Each number is 50 + 15 x the weight over its row's rms, rounded and kept within 0 to 99. Layers, rows and columns count from 0. The size before them is the row's rms in percent of the matrix's.

# v: layer 7 attention value, 384x384, rms 0.042, rows 61-73, columns 0-127
# o: layer 7 attention output (transposed), 384x384, rms 0.0427, rows 61-72, columns 0-127
v61 081:38 51 79 51 70 58 45 52 31 33 65 42 64 42 67 13 41 47 67 60 37 71 67 45 53 52 47 73 42 35 44 46 22 58 54 43 28 40 67 32 40 20 50 27 59 74 65 44 50 55 71 30 62 60 46 42 54 82 36 13 51 80 46 52 52 28 45 39 53 67 46 09 53 29 66 47 51 50 21 52 37 36 42 26 44 38 36 56 29 14 69 54 46 41 26 66 53 36 40 62 71 42 40 38 47 65 58 25 50 54 41 56 73 63 45 63 66 45 65 32 48 47 52 67 56 52 62 36
o61 085:50 68 71 47 59 44 37 60 74 38 36 46 56 62 66 53 58 46 52 59 64 59 47 56 30 41 72 60 82 71 56 51 48 52 51 68 53 49 67 34 35 39 40 52 45 61 51 43 52 77 74 65 36 56 42 64 50 41 63 30 54 83 45 06 53 52 49 53 57 58 48 31 54 50 49 39 59 36 37 45 40 35 30 44 04 53 71 73 38 05 53 73 69 50 48 55 61 32 43 38 71 63 65 62 33 67 76 60 29 64 36 85 33 78 36 54 70 61 58 38 34 64 60 73 35 62 46 22
v62 117:36 58 36 51 66 51 54 75 67 42 61 60 40 61 32 57 25 28 50 18 60 79 45 32 39 75 61 34 61 55 37 49 47 55 54 59 29 53 48 50 47 70 60 44 39 40 32 56 86 44 55 55 62 64 52 57 42 25 37 56 68 42 63 00 68 43 62 30 74 71 72 37 77 53 67 68 66 79 59 42 55 53 68 40 56 57 23 40 67 60 59 66 65 73 69 63 52 53 41 63 72 48 67 52 46 47 40 31 20 37 65 41 57 64 63 47 42 50 25 39 52 53 29 29 33 35 54 37
o62 098:26 43 63 55 60 54 50 59 55 59 69 43 57 59 57 61 29 53 78 54 62 75 67 33 72 45 39 52 52 46 29 55 52 65 49 52 41 51 61 49 50 47 43 41 36 48 48 65 28 60 44 69 65 45 60 51 57 66 44 46 46 55 60 42 45 59 61 41 37 50 29 51 79 52 32 38 62 64 22 58 47 47 55 55 64 66 31 64 68 48 27 44 31 34 26 66 31 49 51 48 49 34 26 55 59 66 17 64 54 62 36 54 69 29 49 70 37 60 36 13 45 09 50 61 46 20 74 48
v63 095:62 49 55 46 39 76 69 71 47 53 50 64 69 53 31 46 51 70 13 62 38 56 41 46 51 62 46 25 83 50 49 44 46 30 40 55 67 31 40 49 56 67 45 42 56 60 63 00 85 37 55 66 72 67 46 54 55 80 36 53 28 45 85 50 29 50 63 52 74 50 54 44 47 45 81 52 80 64 47 63 46 41 47 61 59 70 52 62 39 45 38 44 48 23 56 99 18 61 50 46 23 51 55 69 27 51 63 66 45 51 51 75 50 47 77 48 27 46 72 62 47 31 74 33 36 51 55 60
o63 091:40 54 32 65 63 57 45 69 17 50 49 74 50 62 37 49 24 55 25 36 63 34 59 60 77 51 50 46 60 62 58 57 57 26 46 66 50 60 52 41 18 45 36 49 57 46 56 45 56 29 41 50 77 60 40 65 26 55 60 64 42 56 80 37 30 48 79 50 64 44 53 46 45 64 58 54 48 39 41 40 12 36 38 56 40 15 17 57 39 63 31 78 47 64 52 97 55 45 71 44 51 46 23 44 53 57 68 28 27 33 58 47 39 57 55 37 56 69 50 64 61 38 52 40 47 44 36 71
v64 088:53 45 47 59 55 68 55 55 58 57 58 47 31 05 42 45 38 48 32 64 50 58 56 69 58 23 58 41 73 68 58 53 43 73 39 32 55 68 33 49 37 51 41 15 42 60 63 23 72 15 64 35 32 43 59 72 27 67 75 28 41 69 69 66 39 44 64 60 45 52 18 57 65 45 68 50 54 46 61 35 75 76 45 30 08 33 48 48 40 33 62 56 41 51 50 00 59 68 62 46 36 39 75 37 49 32 62 49 41 60 38 62 49 42 42 15 60 47 38 59 63 49 34 64 27 37 47 53
o64 094:57 42 32 33 65 48 31 49 33 69 55 35 55 46 43 65 26 56 62 61 59 40 59 73 51 55 41 57 63 36 57 68 45 79 31 75 39 56 41 66 28 61 75 24 49 48 57 43 58 46 30 56 59 57 42 33 52 55 39 52 82 41 65 41 55 42 38 60 68 61 65 77 35 40 37 47 42 44 40 21 45 56 68 42 39 38 26 57 52 56 75 62 30 60 55 50 39 28 57 57 44 42 76 51 75 37 61 44 41 63 61 32 44 39 30 41 35 51 50 61 47 58 35 56 49 43 40 23
v65 090:54 37 64 61 49 15 40 20 74 81 57 61 37 63 48 24 50 95 57 46 76 29 71 28 33 66 59 51 49 65 56 53 25 56 38 46 47 58 51 56 69 42 41 67 67 45 58 46 63 48 64 65 62 87 38 58 20 25 48 44 63 30 32 64 34 46 63 70 48 51 30 27 22 54 69 58 53 38 60 76 69 55 47 37 49 35 37 70 54 59 47 53 35 51 59 71 38 83 45 71 51 32 35 24 87 55 54 18 23 66 62 38 45 39 67 46 42 62 13 54 52 45 82 64 20 47 45 37
o65 092:47 35 78 72 34 66 40 45 57 68 66 35 29 43 56 21 40 68 51 80 25 64 47 04 27 40 58 54 37 48 74 38 40 70 36 33 58 57 39 71 74 61 18 59 71 58 81 51 34 31 38 59 42 76 73 62 16 62 73 51 51 56 60 75 57 28 50 56 46 27 32 58 43 81 43 39 40 46 56 55 60 29 20 46 38 53 26 55 55 60 70 31 71 37 62 37 48 63 55 51 35 55 39 39 43 40 57 49 41 29 48 27 42 57 48 81 64 58 40 62 43 55 47 41 37 74 81 71
v66 122:41 63 37 58 69 51 47 80 34 35 46 86 63 48 60 71 43 51 70 53 33 59 44 63 56 46 36 50 47 27 38 68 27 40 61 52 43 53 37 63 40 66 42 41 59 58 78 67 47 46 46 37 25 60 60 55 52 63 39 52 52 91 52 76 56 58 55 29 40 50 70 63 48 42 76 37 50 54 59 57 32 49 61 63 43 47 55 42 58 31 34 51 58 67 33 32 53 40 35 50 66 49 65 41 26 57 56 66 62 32 31 46 43 58 38 40 33 49 52 61 50 54 66 63 39 46 51 76
o66 088:38 62 47 25 66 45 42 64 55 42 48 53 35 56 41 54 23 67 71 54 70 27 78 58 75 59 18 64 71 38 35 55 28 66 82 58 49 47 51 44 47 88 53 52 68 53 44 43 56 45 42 24 92 49 32 79 55 41 34 48 62 65 56 44 66 95 56 75 71 63 41 43 57 37 63 35 38 55 73 65 38 36 92 56 40 58 62 39 31 59 31 58 41 81 35 53 61 50 62 35 48 59 37 48 50 38 50 56 52 34 58 50 56 48 45 49 41 46 50 47 73 65 58 61 93 33 46 23
v67 098:34 34 46 57 57 55 57 43 82 48 57 29 76 64 52 43 53 52 67 37 68 57 39 63 29 54 53 38 65 52 20 59 67 60 48 64 57 27 69 54 36 34 54 56 43 37 49 34 51 39 75 41 21 45 38 42 55 51 28 37 47 32 31 44 55 45 45 37 68 55 27 26 52 53 34 50 61 42 71 41 59 17 70 48 24 70 54 30 54 55 41 35 19 38 52 70 56 55 55 46 67 62 35 33 45 42 53 54 42 50 40 82 52 61 70 18 53 24 67 37 62 53 50 63 50 41 57 56
o67 083:49 28 50 46 58 57 70 32 40 83 09 52 20 42 48 29 46 48 42 62 65 57 37 47 60 59 69 37 59 62 72 57 51 66 55 41 43 50 55 76 35 51 34 55 53 35 54 25 30 55 28 86 52 46 69 73 51 42 49 36 63 75 33 41 61 53 58 41 33 90 53 13 70 49 00 47 41 33 35 39 57 53 49 32 34 45 45 56 65 34 66 58 62 79 43 71 43 49 49 43 62 54 48 50 49 54 73 36 56 36 80 33 43 61 64 44 41 50 43 50 40 39 12 46 26 32 35 64
v68 096:48 48 40 52 57 57 56 58 41 68 45 64 34 53 52 57 77 30 52 26 17 71 57 46 31 49 54 59 46 80 22 51 33 33 35 48 41 23 44 48 48 58 47 59 63 48 67 52 67 68 52 38 59 42 82 45 55 53 53 55 40 80 58 50 62 65 55 34 68 45 42 74 30 53 53 46 61 43 80 70 57 45 58 44 40 46 44 61 31 36 63 43 52 47 39 70 36 54 79 48 42 32 25 55 49 23 40 62 71 56 46 63 05 43 72 53 19 40 37 88 58 54 43 55 41 37 71 53
o68 089:52 61 52 64 70 55 49 30 65 48 83 44 68 43 65 52 70 63 47 84 22 50 59 39 50 11 43 71 36 67 62 47 29 39 77 11 57 43 56 36 49 63 31 49 42 55 59 55 09 61 64 48 61 63 64 45 16 42 51 39 49 46 69 57 36 47 37 36 23 28 37 48 20 72 68 46 53 33 31 37 55 53 40 34 52 34 61 34 51 36 61 51 52 57 55 43 45 38 74 65 58 50 73 46 42 47 70 22 46 55 59 43 51 82 51 38 59 53 10 45 54 67 63 47 39 53 60 75
v69 100:52 29 29 30 70 40 44 54 10 40 44 61 50 39 60 39 51 56 24 76 31 58 45 43 63 38 45 32 58 50 42 31 27 42 38 50 64 51 51 65 33 29 48 27 45 53 68 32 36 18 24 47 45 71 55 41 57 46 78 43 27 49 47 53 59 69 82 20 42 68 42 67 40 59 57 62 57 50 80 56 50 58 61 52 51 46 58 32 38 40 62 48 40 68 57 56 35 66 53 55 35 80 65 44 43 65 61 60 29 68 45 56 58 61 69 45 67 36 46 44 41 59 51 55 30 43 60 38
o69 091:43 59 57 60 23 43 34 34 65 31 43 42 80 50 37 60 45 45 34 22 35 25 73 47 47 40 63 73 71 46 62 44 47 42 41 52 85 57 36 32 29 40 50 56 86 43 28 34 68 52 72 48 41 36 43 21 63 14 29 71 52 77 67 30 18 58 51 64 58 44 50 39 41 30 88 49 59 60 73 44 53 32 30 32 66 46 61 49 51 25 54 35 24 54 48 50 44 36 50 50 58 55 73 61 44 54 55 49 83 51 29 58 26 43 05 20 45 47 46 85 50 34 67 49 69 44 13 45
v70 090:62 61 72 51 50 40 60 45 44 47 63 49 28 75 76 29 31 57 20 47 37 59 58 45 52 27 54 40 54 38 50 65 63 67 59 59 56 60 37 40 53 64 48 68 56 40 54 50 69 91 52 76 23 43 36 71 34 64 58 42 43 58 48 67 47 53 63 64 57 38 43 55 37 54 39 61 53 59 55 42 65 74 26 29 55 45 48 78 46 46 27 42 55 37 42 46 42 59 24 40 28 35 66 42 37 48 70 54 59 92 51 54 56 47 49 54 58 29 60 59 43 56 48 34 46 45 72 61
o70 093:55 64 72 47 62 31 59 44 51 32 58 47 68 41 88 60 49 39 24 49 40 79 32 77 05 57 62 47 71 76 43 55 40 78 36 54 45 52 36 37 20 38 44 50 32 52 71 74 41 63 52 40 22 50 39 56 43 66 49 33 56 68 59 38 55 33 35 46 50 54 28 41 33 58 30 52 75 63 43 29 56 50 36 27 21 46 28 68 39 58 80 35 29 59 47 57 56 50 38 55 56 43 48 65 26 45 46 48 64 61 60 54 29 30 38 31 31 53 42 53 17 47 23 49 35 55 70 62
v71 098:70 59 38 36 23 67 58 57 81 44 37 32 12 44 48 66 68 19 26 38 67 63 49 50 48 27 59 33 61 48 54 61 13 53 47 47 58 40 62 50 17 37 82 23 41 44 42 46 28 47 44 44 34 28 76 44 66 58 42 35 21 51 55 49 58 62 60 22 44 52 55 72 55 72 39 56 46 39 66 22 53 53 53 26 24 59 57 48 67 53 43 28 38 84 49 31 84 34 46 47 43 81 50 68 73 71 47 60 52 55 45 37 30 65 51 44 40 69 54 34 54 30 42 44 50 51 80 67
o71 098:59 46 74 66 45 67 41 24 47 84 53 27 42 55 46 32 47 40 65 66 37 76 56 28 65 43 77 52 52 50 65 37 41 49 44 31 45 61 46 49 42 46 34 26 57 49 55 37 67 65 46 76 37 44 87 62 36 53 48 33 39 37 59 71 64 18 56 55 36 54 35 59 47 67 58 49 62 25 32 46 84 51 33 52 45 64 35 48 61 54 63 31 83 65 67 40 52 43 66 47 49 56 46 53 59 54 53 50 38 52 53 26 60 69 45 81 60 51 23 60 42 35 49 46 19 73 66 60
v72 147:39 55 39 58 54 42 77 65 32 21 51 81 45 54 22 58 43 40 62 39 66 44 70 58 68 90 28 44 48 21 31 54 38 21 54 43 54 30 57 59 63 54 55 40 54 25 62 26 79 31 65 41 50 38 56 24 58 46 43 52 45 82 49 39 50 50 54 33 72 60 52 45 80 50 63 81 41 71 39 58 63 43 52 55 41 77 77 55 32 81 39 57 62 61 46 37 72 47 58 26 66 60 13 60 35 57 45 59 50 55 39 70 70 41 46 55 48 55 73 16 72 48 65 32 53 36 54 66
o72 093:32 35 22 34 61 46 71 43 61 48 49 27 51 51 39 48 33 31 42 61 54 47 41 70 63 83 46 41 52 37 51 41 50 52 57 38 30 38 75 65 25 60 36 46 44 57 37 46 61 47 37 61 62 31 10 31 74 61 53 73 30 40 39 63 75 83 51 75 40 62 44 42 60 59 58 47 54 47 30 79 29 45 48 52 66 66 79 27 69 43 81 62 28 39 48 37 58 36 18 47 66 50 09 54 51 49 36 71 38 38 56 92 58 54 72 80 51 55 55 31 51 40 39 35 67 46 48 39
v73 099:77 55 45 68 64 37 35 60 33 55 53 52 70 48 59 37 66 56 43 46 72 24 38 35 62 17 43 67 38 37 26 48 73 47 34 35 36 24 54 40 24 47 20 53 38 34 65 60 03 52 36 58 75 21 46 51 61 52 64 42 37 33 36 86 84 75 57 49 50 42 44 29 64 80 36 53 62 59 60 39 41 63 61 57 06 53 54 65 36 58 41 54 49 53 53 81 61 57 50 58 67 34 51 49 61 42 57 80 45 71 40 56 49 56 59 34 57 70 20 25 54 35 52 42 44 30 56 52